Weights of a small GPT-style language model, trained from scratch on English Wikipedia: learned positions.
Each number is 500 + 40 x the weight over its row's rms, rounded and kept within 0 to 999. Layers, rows and columns count from 0. Numbers have three digits each. The size before them is the row's rms in percent of the matrix's.

# layer 6 MLP gate, 768x224, rms 0.131, rows 483-503, columns 0-223
097:524510481511438448534413495477487531438557576493489485637461476500545500512518542436511495477479491531502479546479479596508448472482507525564546522490494454521464502492471517478531501469518509515511508528486467439511580481458455508467495466569491491465488475480501439492577543450518531488549430497494487476546550493380492425530493454435555535471494482542480434538542485520466504446530530468541458426502486478473498482510469506515541481429480451547544476485484517630509477485514526493545492598532500518528495541502533473544462405591519510522433474574462535471621459521446493525453512511435473557481527509540513521539517477487502492548467527442490496434483547562487503488563
082:497553520537514533468435482617522546495524439500508482500468538506433478472520438485503453485480531510443403430525492453543476553475482437542445491498622564541469509476519455557528488492563488483564425461478496522493482542601523493527564557453526496528490495456507535470590568520412495502604406496455454556467478493549497511526474519434447477444529497513478493530451517455522513449528457528430516501478526452524446529478478449472485526497581484491535532520536538498509548492582526407508538506460469524503491485548469459518498469423421538479464493491589472477477512540480504470530513521505515568478481510479521494542527475450495478449488526437484492542529468456484548525545
097:436525454560488507497502485553531496524450427456513422497500486474466510528490525499487504494493560444480463488507489471592546606524463516566459482503503490517505490540527560468500493500632482507613521453534460467510493473495523520455525461611528538458458541486563413495515525458450533570543516516428477510541517505560544414556566528492468534532509480481483567516433450508560451467460489450496577451447539491524528525498448505522508539488528487417605540529549402489443520517453512526532527512516524493471502529513529420515439493544487462541526454455535432522528549505496487470565534518465452445506523493503475491536509513513480519496497519464476489539509505480526412464434
112:520582555496496521473465581571539521513571541454504490533543471519470460460514499517455563423587455551475498449491481464523517579478445470465490571531531430568463450521497515541480516498500455511501525465453478475533516470454491607527466477429498521434508511428454480502597547537511492463531523503451573501493481511550464502429526467492538519460566507475469489550500500506457458448458524531440599473490490485542509522559511539487515435576584504485475457483585534514511517536486473511482504492534456490473459586466541503482482520493490468561564506480475513600517484472528420488449566544521477549514517463466524423485501523521494468543448497431453480576497461441527534529516
100:560550501546530482527485486543543549482489466447482483519512512510469600540451498448453445474523539438522395482503586457531534505471509454520490468472496496524465422533537472546526486505580468588464519450444492531508492477579481510491493561478572536507504435495485461594513461476518588501482453567507439528503580497483488497491519451495483531460442496461514451453519515517601491488460429537499435547472589487539501478520542466500513539457498546483437466523506534537453546497464563533515448543506457486492535518426522435555482438490455539495476577445461472506521490484457471490580553495521495535519595498527497502427508551492517453471513506511516456571500531524496589522440
100:550469511462429484506578571470560534478446522514447419503453515522513524541549594496491470444480511507504463474478505558455512569537498460490654462446479548531461547496502519515531517470476469516523472518525425539529518533480463527467484453554536510479523502438524515542530490535497557534467441545471462594535506531487554529500538511442498498492546450569505539525439511561592486525542490566515487491509526477472435481454530464496513505499536484517598470497545409582531521452550496443541533614512554487464502514501482475537463414523517536530524533517536547461489474462512475459540448457453534464482500503532461495437489479528549510460477478421464472483571489511495443491553
087:542554575463508559502507474505503538548509528512453464554512499503494472453531545513469427492481505486539550528479488505546512493468506535475465519521446485468544474545496474483527434478532551461481555459509503448455479532453561445580488473492567496489467495432428542516510589555493443520462512457555472614553547507475542562526511494508471457518470456557540538524512510483525495511473473528491445558488479548545507573520484472517496439470506463531546419471583533522525543570499427506551483445531569449489463498521563513537455547520487539525538500498604436456400541511470458461501511486529448500557524418468477509471525503593472573445499508538423485442547492514538532547558
090:527482525576501504490479504563528568393417566478448495547486504561512534514545523471539490469503464467440408493481473522549493531501507493536490588487549432468546421578532557464466491507490473498524537482493484452512509479471448509505415453502546478525504479400484428503532488499536479500487517429542512501585541508540477486470591442515451459473467496454559492466454487584445548500537528454494496581438526519497479557550500425566549511511497475537482460478590452555551532500528493429571535525456477527469462548471544458501463527558480464527453509470499513501520505516550487489495487533421490535510496455532522501471482507565470527437412504550411539503465470508473525499491
110:417504503427500570564535501424452459521514520502521487478493510353552503496543508508539523480489520555529469520475534509481536521475555526541541514516476538488506628443454471477427562535537479478528473503463467580510457477492529502536487523614452512481527561545419471464478563601480400604511459497498507505432478462512616508479489421548533537458511505480506529550402493458514490503479467529454468468499547556528522463493490528505553471487465536479566437532517488497495475493465527483532504493496542499472497500447457454551512505530450547473531432553547481560491502533480476506555499489550463477499476528523514525552487466452497506511498412515507470502505530460527477544445
101:500524563491472527455508481494456519559542447539552441562484494580533466525483509454523465466490521558459462525521456481467497497439533423515481512473533509545514431536513521524434498522536464499553529444518540521458477444475445496420486471473559570496537477538543486507527584465481589476478511551490572480451443436522597448539477496475519521547562462568482508539513521561472489515468462488543541393547511437440416518533427483540446472531482459479556469484503507531438460450553514461461503495532476502571492501433514426526538435516528472478551545526516527610493505432458488503508549498462493448539474515506541525469515492558483502556490475522467448507479495391509533521523
106:508485485547489498450494467472568492429518547496489477466524489534481490479587475477536507462504483578442542539472471477551490565522451505480506442508453447575440512566503482510537487440530455482559544456436493507508510431502514482459560516592485478497514442459502477512510596452476465492507507479458528476586516510461555520437506447440573506565508500503464488497456536477436505517431498446451502443406429511584444457456521473470494590500543475525529499503519537460519566547482567449446552527500491495549477472491479458487550496546515493484479507469549510610504511480479493528532539534501559531553530497531501551498509477473518539545390428587486539530531529448512555507430
098:542531513514451467446443437553502449486514516480531502476453447578505418495586452598501436509582490447422507509488526524528501514505488550477423560470531494432521581576531477519443524477489525491537457513525429418533578504544524519428454564487558487457487539467547530456575534542484461464479481460529508461490526487421478493501525461526522468566515441455539518535477477473456556544556518512508501552545458536490567486599508482551498547463504509456451555465507465478524623532586518488454447461431536466515479552503467544489465503517475508486520483490488503520518485554471464532555514484556450539515474477493517555496460523538514551525477551557507462488506517503487488438510
095:499472504624515501461478512575604476416487606465468535531507507524516518518516516478487496526473473469474470496526570480501549504549451451496444531460534524468574515512524475486496544508470471522552542489415491471506545494610471516485529498475483492408505486402514526491504533538471487466476482502474484509521560515576521488438546438462573545486481445465518476491510510543459528444545427491444572479519554493485481451516499490472497511465574427505467560528485503545545554474529524518484547521490501476505565507493485486488534456455484597435572465480524469536557582515480452525510515567476477511501423583470564496544484485467457446442451448482474559545469564542529469490525
081:504512504524519489446393473491554552481549507456494432492506559488508523485443540507591484457511513541522447457564514457503512498531429527509484477433528520581482534564506525439535456456536468538502488474458475486487456544522496511448522558494516461486518507412504466484520519515462454501533457490430476464501483500518462468508569420442521484540533582489474452552492506523514485465471406563555544472551505511528472470492508444504451440518533505519441535517535542543477512514482511482490482498403542567531526391478547443529531461502495506499515536514468524515480575479513471484445583536470421502472491530494543477562555533523439516614505485444580490625485508478522575529516
110:511525454500471506542504530467471532457475473457458521503572490468520463464548480435485524468501477498560509615504557510519495485493478478526485529507543509434496457423540466552489523507471476521506536488538533532537478493540504502423539451573520566520496492496548464504515501525524496527484505516566502548486513514457545488490458484499462600538456456535475523545486517531496463562462483465411437525562569538537444456503467471469532508471487533521516474457503453467471571509532531533541464542503510475446577500526603505410412537501469566389560512469532529491452507573540448491502571579520450563530407502533494395479505499533540485535449504468519506482437547404499512472445
104:390571472502531493501540556501542543502542456535498515505490496498515491490576504518451450450581563537499509449571509493473477499441462491454446533467453452540393477558505507569571475533452518502473482513477516491559513471500449455437515496534472528487524542447466544487535454454561483517585516502486518560457517515492568417503562490521482549518509431514453531518525511508456463440492523496483527455477465464535510487479528387553479499451469541484479490462556552574448495506570534396482577530487497453525478551503495467478464509521638492438482475525445523520477489485548466491452556501469465505609485527497497510493488499513442461480490450539483546574488500474487554534498
089:448494549480550512420539540470488486448505480465477539534493508503450456450496568533474544481561517452493462422558520469589514496476531504495452551477511495518431560558484482504559504569567461482487513480452432553549460447494441565543501468525481509465528556502479524534532506534490549460518539491404520506465501511559486504447611474494509525469514491467467442551528478482470451531536526575508487472555550466564524528443502536489464472586538467461477530517536484507503542548497546497415555442515503479481476464487520524459406444466494576505510465498535472497464417584542472497529559518471591534528498496476450421537450508458483465480556487449552462564462504494499582517530
110:476543488425523473454490442486539556483484591521455499630513498394486411452558549442489490553531477470494538525542505533462495540538492495495497568452490535533470574473476484428443570435504472473545508491542496495495522496537445496476508484566518513418494515432478455531527542576466435509429461512506556552458551447470456440540555530416514403470542500498506475530461521469541550536528536472481531503474561575481547488486472487514471492438558431543498519487571480529465528502487497510519418489492521490446542566573508520560506453525467515560558482520490488563549520499483443523465519492540458500511468506522579484568517513455516498541525522502519499515504488518463534437527
099:435479440457458485492555463491460540540502502472503552469514500500560500541528521471449497515452476479467513468582493518506516503492486474437512464601507487432510466528444510606500509501525507559529499519481508481511463433461486529521442539543545497534554539528444546474511467476494449531481536453566580532474469519533536514472523526528513522478523499481470484454514570525426520465485517526460447438474554550444438470442590509410528541446435491481521438550474490556454398521405422440557467475513463492533466521517505477482455512521484420442497438478507474549477512530491511523511503538467517570504498400483452497533524509413458507545538453576506521447404510556527530511486
101:498562551557436562500500490548485516500567496539513541478552472545541511544523464497463474485465533524469540468470447460488547485525537490499390493496509507525503465536532424553536480536452541542491468492426472449522479460535533589439455569551515517495488533476473455424532526466453381525461463489535529527490528519500543520438527549521523496502505498516492446464533523567432484440493490543436479483458495416524541471496523472533495449574432583531533439472521542533483560570532476501428533443505486505584534542473436492490528535547456433471505503487488460541442447565445474531504558533513497480503452489516553537456514505579512504460491447566511525445457564510484423510460
109:519450539522454624521534575498489500515477579483477546563506514442511468536518556566457492387535531504500496559494536478465533513433465486494522537492443532491399536542468484519508503463536463515589562512476462466425430477464495525513532502569561469444485549521445483553482477509580506572521527577501559511482445512545515522477525496442622562530493495552491467512414517520467448564460507490473499455513540505476506469506507516480503412480435551506470495535515445519499445543466478498459519496504540478511444489418446523525463469461510560490533458534546519559466476516481487493551478524555462523512474561525484513493525459446495493479488403512436464493417502470531537519515
# layer 6 MLP up, 768x224, rms 0.129, rows 483-503, columns 0-223
092:497545445529506476457590513471469505601487578502482526490438539486478562471493463501484450532538528512544547574519479473475474548514537542523507429487446565495460443507452445467475500499465546462534535520502540429532500586456549484526561517440453469492529591487533554523439493524578448508511508507535477440557449460489508536511440476556458494519403495461548491541487508507448537513554453450442497503477486499532536476550431490449562472458554509593484568579504546478537543500496439465479431454547508444526507517533400505461466530448476559506414460523483509466505540461510517466524508523588482509507537507489534462476497464457529461509546539536502518454520515578535513515478
091:552469452457491505490547485488453491497492534519488536474476478491494541492511549506489484484507484493514491482467483508498532475519613536479515533434498470479480434514459558498530494534459530549417556498512545495504432472477517498450387525584489524470507546512494515502524471455525427520413554519562552441491503500427572520467550512549432447429466515471546516449554511514484496533501552530585417474508467491503565482500497526443517462495468471473452496562528461501457430516506446533558483489477489511530494476514516526492416618514497463488553504434415496515515437424473513473546518470584569499461574404518509440430480511580559555512515524534488486516476542572515489456503
095:593495433442491476436488555557516466461539581510512537503459500518465412468501488444489519522550457485470477530473418458433460517466489560505464496455423563585518575570512528583507506462465532429553524500510445526466471503498515554434476465535462459451463493498536536425496499493587489470564558572548493505537473491471529453548460477506445498524519440524503540592450496515493457533517520463532563491461494446453536515497483535474544502459581513468496456473590497512478491548485540505519558509466523484531435538553531561425456500577538427571487465486467530520527473514521506472527549476472483484533513516482495548489541498471476494514504590493486538465473400494501450509504
115:517524466600463532471508478533513493499496511550561554415440480512515471542505413481474501534522501493503489475501498548495490515538524456503489444454453517475554492491520509470590494565424466530565469594541496486501497536568589492488484470553483538448534530508565460453484478447456490540522565597525499510545481527435538461551433516524437535603512446522502451512458478505547482488587476528501465485489504484413483541531484507546449554509490480462545508477436440557537585471465494498535535492518522463516562474485459521496466482571542453514505466428514512505490499464526493550539457425477582490520449548500477563432440510457536486462508509562554492438519556541450438481497
101:502500564422465480475509538517484563526464488468503529552507513527475488523448551538552498437466568561538490564475525406489522502465545528463505472519472536547466494579497494554548510540472522496479539491509502512552598529496520490496521471508459400573469508558528561581531591478565487470535457501386529474477488466519531524471479520539518560455496497511432453447481457483524518515465505503482457430543617506569495435468473514432523484452466517533552473419479501423439508462487579508434474503508493547563510515453486454491446431496497484507567548499497495516524486456537487470571507506419514501500516507488466496474544506443539414462460479475501407495469510459470520535482
099:426445463514528532456554481510541528439489465534488492535479476529543470494525445423463549479459504477528500574583408512476519541448445489458467496468497509566521507471504458558522542460552543492483471508453530544448512456555464526431522506565513574456532527502558479464472481527506554471499477466526541454502506474474485521407515504475458597473478430488573523518521489486572474455501526494552525477445506472402477417543457432531467568475481461447579508587465467533512494487484566465544504539489445515565585521525615555546522469461524482513507435550482486494469516495435505527487533502490444459489419505468549530539491550581528473460517488515509475534493539475506493467508
080:493488447559502526514465531491495517476472474472540532539531479444539520508535525508466602513509541498437564526497475563483451476527485458439539522557482515420512535484518547461420609510408434499542456508510491550496536487540430519485474489507520465462539485562571414431548444468509480532531465521504556473425497456521505480463581527511508499467460511469458471511441490523542548581469516462481514507529449538485444513528514483455529598526494492428540460472438535500473467479489515454506465553511490472517508525491444484511525499561489476522491482505491525572549467475515493620516492487462530466571450570568602561507421492412491463480480508491477516523481525458431455493431
087:469484476533478480515464518513516606515471461493473494480519553610505524566464516475586490441507466483505514482471479485500401457402488509515475511496528530445564428512475515546500469519514554561455460568556540474461466504388443468524466479473528457519460473517545523510484429436564580461521506462522501436564518543490428480519494475534473484512465482510506479455471513508459492501492495478471474536490479419489464508490511492597534530471434538570439513482566528486504475465557506478501537449453458594476477529439526486433534463440512428533462567533490530472538498488523534448492406479386552460494497519495443471490485515581510510500468514523456500469466501513503541579508
100:498494471564474479488509504526509499470493531527428472518487514549517570514506451469474549506514571599528519618546501488506530463432470564572546458578477523477456553510503429532543446514466461542563513483497498448446505480538523474432464466524504551566526452473535484496536495430490546506526499459522478520555536488454535526490498475528477474556455458497458513466511504559487531471497513458514539493506588410463435509544435470427497546452508466408550460440405460510505545481501568482450506510516471502574543468463564511515502460562426545458509490482492447479461563471438502454515474555451504490493515479528486593445550529516568509416498433539474502500476556539504493522498
099:465535584488542557485557591486425491541475493572496535554519508571474491505481502445530516452516461518476422492445438520503549451486551537530480495471420502508469505465477480479540450497540485532455557504485544430447510482516485515431544515499507512521469541456473482468482522520406565526483490503454547605501535544464481481455568495530532478516515564565508432422536508503491493538561483484481438429424539540472483515477439484508504490495386496561536452512516526543455579486560526524511551477517502544504535457463539464555475446494560561488535520536497450503443476509448483454524487504475520462536525469484495486443558516601489483502513555513456431484485445444491527564415
112:522412592451448534519553482474453466507478478509460502438577513434467453459515505535536493534411520535512537532505435496584433484528511496506440506532443524463421525539442481535521508496513575515551542573489428471536509536587515439524546530526508442442501521455522561539510475471534576552484470519534506524550547434507557508514495460524462463507472532528420450460528486477517523520475497445462465572529563466547465451461483494499523489450529527476517492499480530524423620511509592493505570566510500482491541443459487546488503470473554507475430515439497424415491510479501493471528509548458505480522463557535533481495534518478547504452529478523542518511519545488495427572491
098:525453451510470455470501512507451474553524497462545537469449456515484406461519439571494476565528530502443565549509535522530527529551527572479539527497503536466501557504496395476490488515459531531510431512555540456508501487522477479488517462545553469508488489533502503462480488527452498524531517499472490395488553485424450510496451518515515466623488435455540585509458537482537470540524537481613450500543441489427548482485483541507524552483538497501540557518455506377433520483556536531494483518496612472466491502463476526493496456449497522542493545447538568451441506496467509517552460496590476477482494497527485536578493486457541440489527491503587458506477545495510514433553
093:501515529523539547520458464561536525485494513471536517566616529522514550557488502493511430476475446441541480435466569468585515550492449482503442485508565501521541481445456516490422496532596487572500422443435525467453443423522458458491468559465475505519556460495446507487470494554443488481480466447500525478459511471542483508463521476546546549501487521394437485483522516530533442451486548480464480487553553484492462481449500546507565595501544485540480500487473552459528471472527502551496531496461465534495453511431463494524503485385424470468569529482504465540503419525494497513451466490460534562440523547477528498501470502559469496459500428535481466508438516580505533490532
083:459524521536485509525478538576516442413440519495623568514501421422549532444473513513504471512479421489568497506492521570500504509550539491528496508466514582504551547436531514515537522506555396502508491498545475585559526497541528535454514556544446486438535409537531462542467511484465572512510477581464515473479512511499561455446495519396496535388471457508474513513439511468552519521469521510481464481501524483494514467448484511525489548509484534544486554413508492531511505515489467543511535500511527510513539488467446491435540482520474529445501516493517479563550429436508452532527483511475570468474468531487444562507493511510568481564521448440514399509513535446454502545512
119:501560491513472501462454479485447484443518404513512522455518478531490442543455491508528451468436513515461492548473501523476404430443484458487446533487531441479472503497513540456561517419533515460509513499578481523465461480429587466503502555501526471492505462505555457490539522402474505456535487594464517502557530523536506512578574543445459490552517456559438536595482475477551543463453453547490489450522451488428480483492479544477475479499545491490483507500478455498533541535601443520536508584488439512501454516509468417473470484493534490520502524531506531538536586481462513498552476415464525504549442560523481481456452520394515505533442567547534478520499464462510475553516
102:421418417490484474455466539461449481533484531527533503475531524542516508522502487436482476481605478533494464546528446489498552547477520515485423478489520507512428493500477538557512513574542575572535479514532485531525458506537519527515474567579499474541498517441452612503497511448525467520481523438533539515478448485489596501502541444564464468539482501493425534445444495530408473467506512448498511462450514474578546488429467464497504503460505497464397446498543494486461535488568535523490489493467550518499492541554543541436462567497511447446479462445479489471455524441483495449523494547504473432477499430504416469501506506558543438460488409557465525539502524527520461547514
087:528519489432539506514529485519579435512449508490538533509521476491487536473498558447501544586472476503486471484525500491527524507455475491494541539538459595522484567497538576487559472566532425510531511517508498549571430491546577519498491425535471482561479467511470492508436482488421459511578482543499497542469495469493401519505473513489529484575519473502533470482458475475603439498537484538495429458433574466474486462440467528482428454477503472502612511490496514511504586504488561518519455572526542459474452513525532450586435465504535606569442538482401475486481471523435490490489516547535492466551563498522484537524471493471499490556527476455528537488508507476499513459444
109:425464457419486446538441422518441465478522558510462453562507517539487446448518508431529485586538517552529541530496482496469507491550522481540479500517551562549451561510453466515489515432540472446542542520582489513490469497532501455502508495517473463483459460441490523545527545530406491442477518469471517502456592471498506481587462504509505424519555450473434448487446538523517541431466538590546487444464505527452485472426465519473539530470532470537481428481514535530447497429528504502438491514430494539534420450524505545490534486476501491523494597470516515502573466475438492500528517498508538490478519509519575483541528501451542522502499532526532498445405499481496562469606
102:466429414462474489568494500520424504513426476487494502465529481436527533484587560497479536560501466511474456515493422514539491523556553513487518450561484453472466499491462536553543495545489460570459435526592551448546412451480509506528377535485516501510446493515515451502506480507463443518525563526529503527489567484523502546401477546539513510471501500499478520472458539478444426580507528511444467529511483476473511479497484543442559542465478588493537446467503557525486504543482501483579490523465539482481475520524532519564466546557559495439515534429445540535496513510506486533551465530503590504524585421578393508454510517466527476518479471506486522470463478530494471478497
106:549537511543447436514501583494502534444484473462570503527529513436435512584545516531502502466463467574507562483431435491539476508510465532524483473505545535607518497517559522491468538465443492524472442479521578465479474468441498454480519523508416601512549469488503467501501506531419493524544500492526519447432529528491470482540559548542489593482529475487522524499521469493560442551414517430549529470473497472515565486493464477505513505607523563515461517440542477524546475500484369381497482497476543504539403512477500478553436494489477428547513544523484465507480515512576505467531520487521467486492558487529524473500481483526468486552518464493464504532434481541480481450474
108:537401513529531457546493488521499595483461532554505542495506520519460488580485477471530509499506556529488385531424442479472487534514488485525465541414545505527539405493544507517523487502506550517539487513481527547570547461502471566500491527527420429512536511504559476507536503433541485528468458465477540475592513467494463477440483413507452454491512542469544507527534491513430474414553488395550435497440521446458485501513473494525477551414532455545531490508458564490497538457510533496511535516494461548500606509536579433492506498493524443481456420490473549468534559459470506494586519522449487529506493509535484426492519521549559523504474515473480544491537534434497440491505
# layer 6 MLP down (transposed), 768x224, rms 0.122, rows 483-503, columns 0-223
095:460542547437475528445481506532473528530434438536491511526499485449507544502554403459542486450425504489532520455500480480620521489535493481459584522511484427460555424500467488480471547461465498465407525501396568528455528462464444534581494479465561500534485525460528533472508509511506479488524467502463527497469546501468549501487541496507440532497587559488500498456518528535549480516457501592534534538459496487496473584491525495495506454486446486489547438455537464451449485436561542460493548539582475558484545468496526461529536515537459446421439534470465521483535474535513527499519501545460557521489502535447529564448555491491465522456543535464570490571451506447479540469563
090:429509468524455522519461529518562561461543454503439361514473481490520462465511457498521546500507515473533467525477577487499422534542447472573449464566571611486511513425544437505553508490509517515511512489487500432423528465571465459554515496474478537530514540506524529515486539484480550512575441497568494478469471485582534482559552500499482529537451536510426464513472523516467475459461497455461528500470450518479518551404493447505504532496493499462493547479479503437589584522544456441543528529477540496478529484532521544481595464455491472467475530510503443460494521473495558461543566543460403490541424546536523529540490472463493470439507481516562527539456518522493493518472
095:476557524455545395570499511527458450455475599507521552557492495457465495471521501505500493510424495501478558551579536483488466531449546474478474575513526516524434516429468512520391523453511566534545480534527540449449486536498498470552491520477473508488484578553446494458518469482471529565510490499530551524534460552464585548470543519473404501516551501461469497552551516525413495573449500470531462515492573525483490513440421466514545489540452556479436476566465526477528493538526492450470441435540467418560442452479489469486503553485526579545474463486468514519537555479494588509480487463459526552456470490523513490461507467508486497488516503490536527417449524499470565494524
103:541461508488493503463583511480571512441489516521535554453428482492528476419542448521489553521519463475505490497460521461510465547514520493505528457438393595526488479525494542510441482474489471442579523522485512547514442443458531505460504518510475537511563468571574441508480473508413511502436484554522504455462501503545440480543482496514502490453530466506567541428432575503530486555537516486473510507483509477524458474514523468434465515571523550475557547514442492510458502520460596532472405486491510465476573431546541528502503414587461489501559579498454465458466562541510527513489549518585502504581542429507457484438495530510541534450521515520481511495532479479485443475550
099:440439524459491564431486487454416516444524511477463479465556472469513436491509522486427576497598472478547582501425426540510477492501605535492508513514579480499525508486532476510504500447503526439503521538469452458506498549431559554486479472515500477415513533452554479508527472538515427446496585534520477507523520521504457552490447571455499485480515562462552543488558429502422536490475516464486538379523492510484576487455483519584508571482551502490484534462564501491557516458536508529545526443485443458463461509499469513528524534553551480535453447510459452461545514500548513506470455479531460450532494548512587479529474494472527488496521478487510541510499523617518498484517
100:553425474468507593479514457476511474502506478499511502537452513529444495437459466554552522443470513475480492488516439507516539477467445403494538463470451581503501548518508521461453460479478438512483473445540512443461502553481415486493431454483460392473536473572491525535522455470466529429450525470496507498518605594496508487520469585527536614497525465524520536541477487520458468500468534462536510500540531546488472527524473483531490447547537515524514433442517486503505486547561487476498438445554549435444547483552448518449522491402449451540555497512541500537528529537577572488575557499561503543544538521491514512467507508547508560479494496458448517498560500469486519480540
087:544591574505548540501481446482504550525490484563502471534500496499503460480549552568400484532512486459529492537531542550501550431555578507485462476504571531457486526540462459454496451502510491499479474464538481412478520517429438491539543492517421511547481502454543486456476518575491458464472501454515508584565491468468530493479503517437497424467511499540457590555460481521523505460461558480431491522516518497494506521546505459431401500513467466510557459500501504531500561488499474480548496498536499391467555496553535416522527550540454516492513460469545513515510464592496418517435520491548551529489512489587530528519496532520462481452453557502428538539465439530424521459507
093:479412560473521517498538433494480479541492391522549504360543475555491470500437466504464503559536428468467574516497486501422517502475534492547495487458493553501549504465478504605507520478491531438454454536577495535510470543506492460459520502577487479491506559480487538555435517527462487522471521527452508481501495515494454480495404526491557541495409530524521533550473506508567581428546475510593504475496480528546547486499473509451475503509497553550531564576469521483509514497505589510455516429475579441528505507507455534485515488434451508449487502558495520490496492529458480458548500452512508467512445546502521468596538522481573512512524483455545423547441496442499465500489
100:541436479587533532506544497563507449513506511519576541516467478518514435466560506487411464485506498442487477521483485474460494502525500455541418516411536470566444418488531500466419493455494487580474481557464512436508487482490458497558458527442532487486536563517524477543475504494449501447465495538496451436505545571551520547450498505433496423537563481550584454514425526522490473446577506496501505452507531491483515530486509550558471498575467501530437579600478586498481450486500437510509469502539581534443489506474466494522518500444532546459550426517489493590507512550583482485535486497537511520480494531475423513469439488471541495492534531540528507529547435514528488468508
100:498535492501476475445450440527511568452538521438404497448555505515479505553550455517469518487496540430554531503511473551503521545525503544514492486575549535479511525545483535489492461530488527486456469464517520494490469458470521520470545455476464449480486510587551597462499577458442430497470542511560489504494581549467540541475519483455444531497450443440543419560482498473493475491494513495552512507557537527497527530508530467474514443467530463526458613491564473498509474505514401451503397511453487413533458462497527576391572461505517503536491507536437501505530482540539512483436441467517572501483484529505502494568490514428447530480515493519491545587531469507491490503415
108:549456543474598483498560480549568507480530486500566501470466466488506499517540551495462527558510558508441468530419520475443451537556524490481509450437440476534527459526514435513470500520537487553460460469486526470534530460560480585531494525482554511495467465444481522468429558521433491497434380534499449503499466501501513499510498496510531440495522488576447524580457490430512452462522545459507451469504480500456452363544482506560465483545476522569518538533530514548591510438495539478478472429508569486530566498538486472521543506536518474478525505559542569516550469454517433493498477502524470551478469468475437524465488478531496539590413553486574480505496512491498542482482
098:530439479473510530455533502426544495458525570496520551441501506516521524492462528517475483521602448431437544584463540484573436504513474497481532540551489567507479469554454564525482438519558562419489456488588485508470526545513506462455554516466500532509533511555467487547562385496485492468458440507537524531569472515488549519495489562511483484512434513518470468500541476510520472508520527503491511432571433456455482445437465516475501471496473520519468470513386498417522476426549466465578555501584511530492526589493548493522493499468563516534499478517489505450519564455508485510495433437458490519494475546537492557473482489483492486435520489519542443481600493503511571464490
096:486451434466535521512494489422527509553488497537515514495505532547504504568481481479491533485560457577515544533475454473440516470431531539481540523464562420527550469462495564553431468468460509378498465525562527592462495434441525427494505462471505479477489557507492481502489436499500495458524522492465560492568448474471459526504585520513472531531494505570521499520530503519418486487577447501520508524568496494463468490526482601503503493504481491512460512430535535515547418486459526557463497492487473538507467489455470596450464477577592518554531556511501559473465481469465482470529447417476485537509609507534496420517496490570476530503496496512468469446484499522511473537591
083:500523462576451499399511530420554452550474480447441468431553568584534482466470584501528484462577448501502533470455464499459497511542426537586482477516514524552557436535562390534502539486538487492574500541460468525466530499483529542519497529527489463512496526497491516525532490563505467505418504482457512475526476448513546508464498499566489482482556445603507546532527440531460481514488447536526464531530431495534532514500516613523440540513508464570481545503544475512508451486452476472516471472508486481505422485504495554483495466509472489461478491535512438492496567479487569423506477539460498455570511482536506495465480490499445464476502550575501491455394553499551447536530
118:435496534462504461580516570513396514416484455486469496530481516550434500451508497510482507525481468538504503551520461519442478543550549563525486483561490493475478543535444464504494500517532534443515515532540467554515503518481482440511506447563506488489478498413563506466526512603539485536504528503483477476447486549472512480499526538511498483445529593518480426503487566431525528505464571552500457519427524463491495557562462559525545561450480479449608419483517443541445418481518522492497530499510463568571478525463526539482478554592430475541570498485555526562424481480437515497504465470518536507392536444503451531482467506481513521534503475548470437451490485507494518499521
101:544489417420549490527508428518507410492488583482447486485458521466552505465510530482508503468520490480504507483490494451474586475487468490493511534495555577523547512488535451461463523404526458551538486507517572490485477549513497469546459516516495532573401497475392440546528428470476528506548509479535448513439560492505536488576388486461528523480452453491437527501499535521512467516517466501507462489574466528538451510511485559491461550480491498508470485450527540535492506501478494556522511478390509509572462459581569485499534479478521413519478532511521551551476457521552551452560450563526479491547513464521450436536429491522473482524534455471556528533487457448559577507507
091:490538483455524484548461541420484562485570516477504463494521536429552493514605481499479446504530496527563580487484519469501479448497455496464455537478548523462493474438464488466479528456523565550510475515476461372464548477468424543415500545486476496481488417558588472437450541448513506440461492510556468554434540538518572479466505471509556493481543528528546569524517519514544500446501516436528543493543507506488524487539552507481537487540470478481541562549448491541497442546583495572476470489533459470521576448456521514453454519541431456520529475514575549480578524463535509484469498439494477510504456466430547455465526530508466511477531508569439473497506479578509514523476
103:467521464482501508500481505503407452535527516500513473509505483566539528565540533450483535517574520538507600536477441460474512469510375476506488469477495528556529530519502493605550410514482489479528478535490462441509537479543466550519527493482496485555496427498471474490456441461564530487544497504496489580523562428504485517505491464480475506490470425495460467586495522478580474457457523488498522411455508488472563529559539535513492444530541517498500473515474501465444474420538452551431530565470497480488446448411544552549459533459477504487529513528530505571603450497587490519493455437468518436478537553515460518529497477516479532453486551467542552449432523521534483571503
102:533544504477533584513484500556453511523487524524476507578519470460494464511512502465492512561464504579549446502526487524491572481461461443497509608367427442558478481563550478481463476470468519460421465490451505545518491511467532481461502480570523513472515438463464478485450458466583570530501499566491574491497462520492435456509468561465486509441433514495453521579524548494574520525531453492503574526513520477580517503482522457483496427460525521461492524475488480569513522477515471438541448508525493538493574517397504474493467467470468499552457506532487502470531542538505459473532538404534481447464497601450522474468486507561465534526530523465540484574540511465494508532434
106:547525441522589443434504573485478458493475461450530509522507532513479483486564540502461460482483489459547479570529567466515515553444424458484510470487469547493510452496497538578470486504423552516440466496510497551479457511512447519560467534515481430539552526497457477432492430487498437480510537552489523520526525537481483538451444513488466494543485502537523526552520432457474427472465447481519587498497494542555529546499509479579542505502538545506448497423431472494429416534551546551506481499537450480485550403509458456537425510475479498532521470544499458517521484507618557545547527543539553545470531566556489462553475504481446520522567489480473494454537438493459549500550
108:568469527474506498438474488518515454420493532441479503512495497532542450524519563463572491476562455475508486502508565472486506539538530512466567475512554479512502481528520507514497478518466535564519482445487478533512471531454469555521550575553461392495480571493437557505524483538464457560414575536484433447545521489530487582483409510486576553536504533520468456515490424496525465494475524569490517514477583538516487502529432463560502461558496488522522475532497502502418426525481468537441487473400538543500487531514419515533481447478542521499484520512476513564419464489572531484500486501579509543459521547486585496481446502518516501453422455554442395499476497529489522518480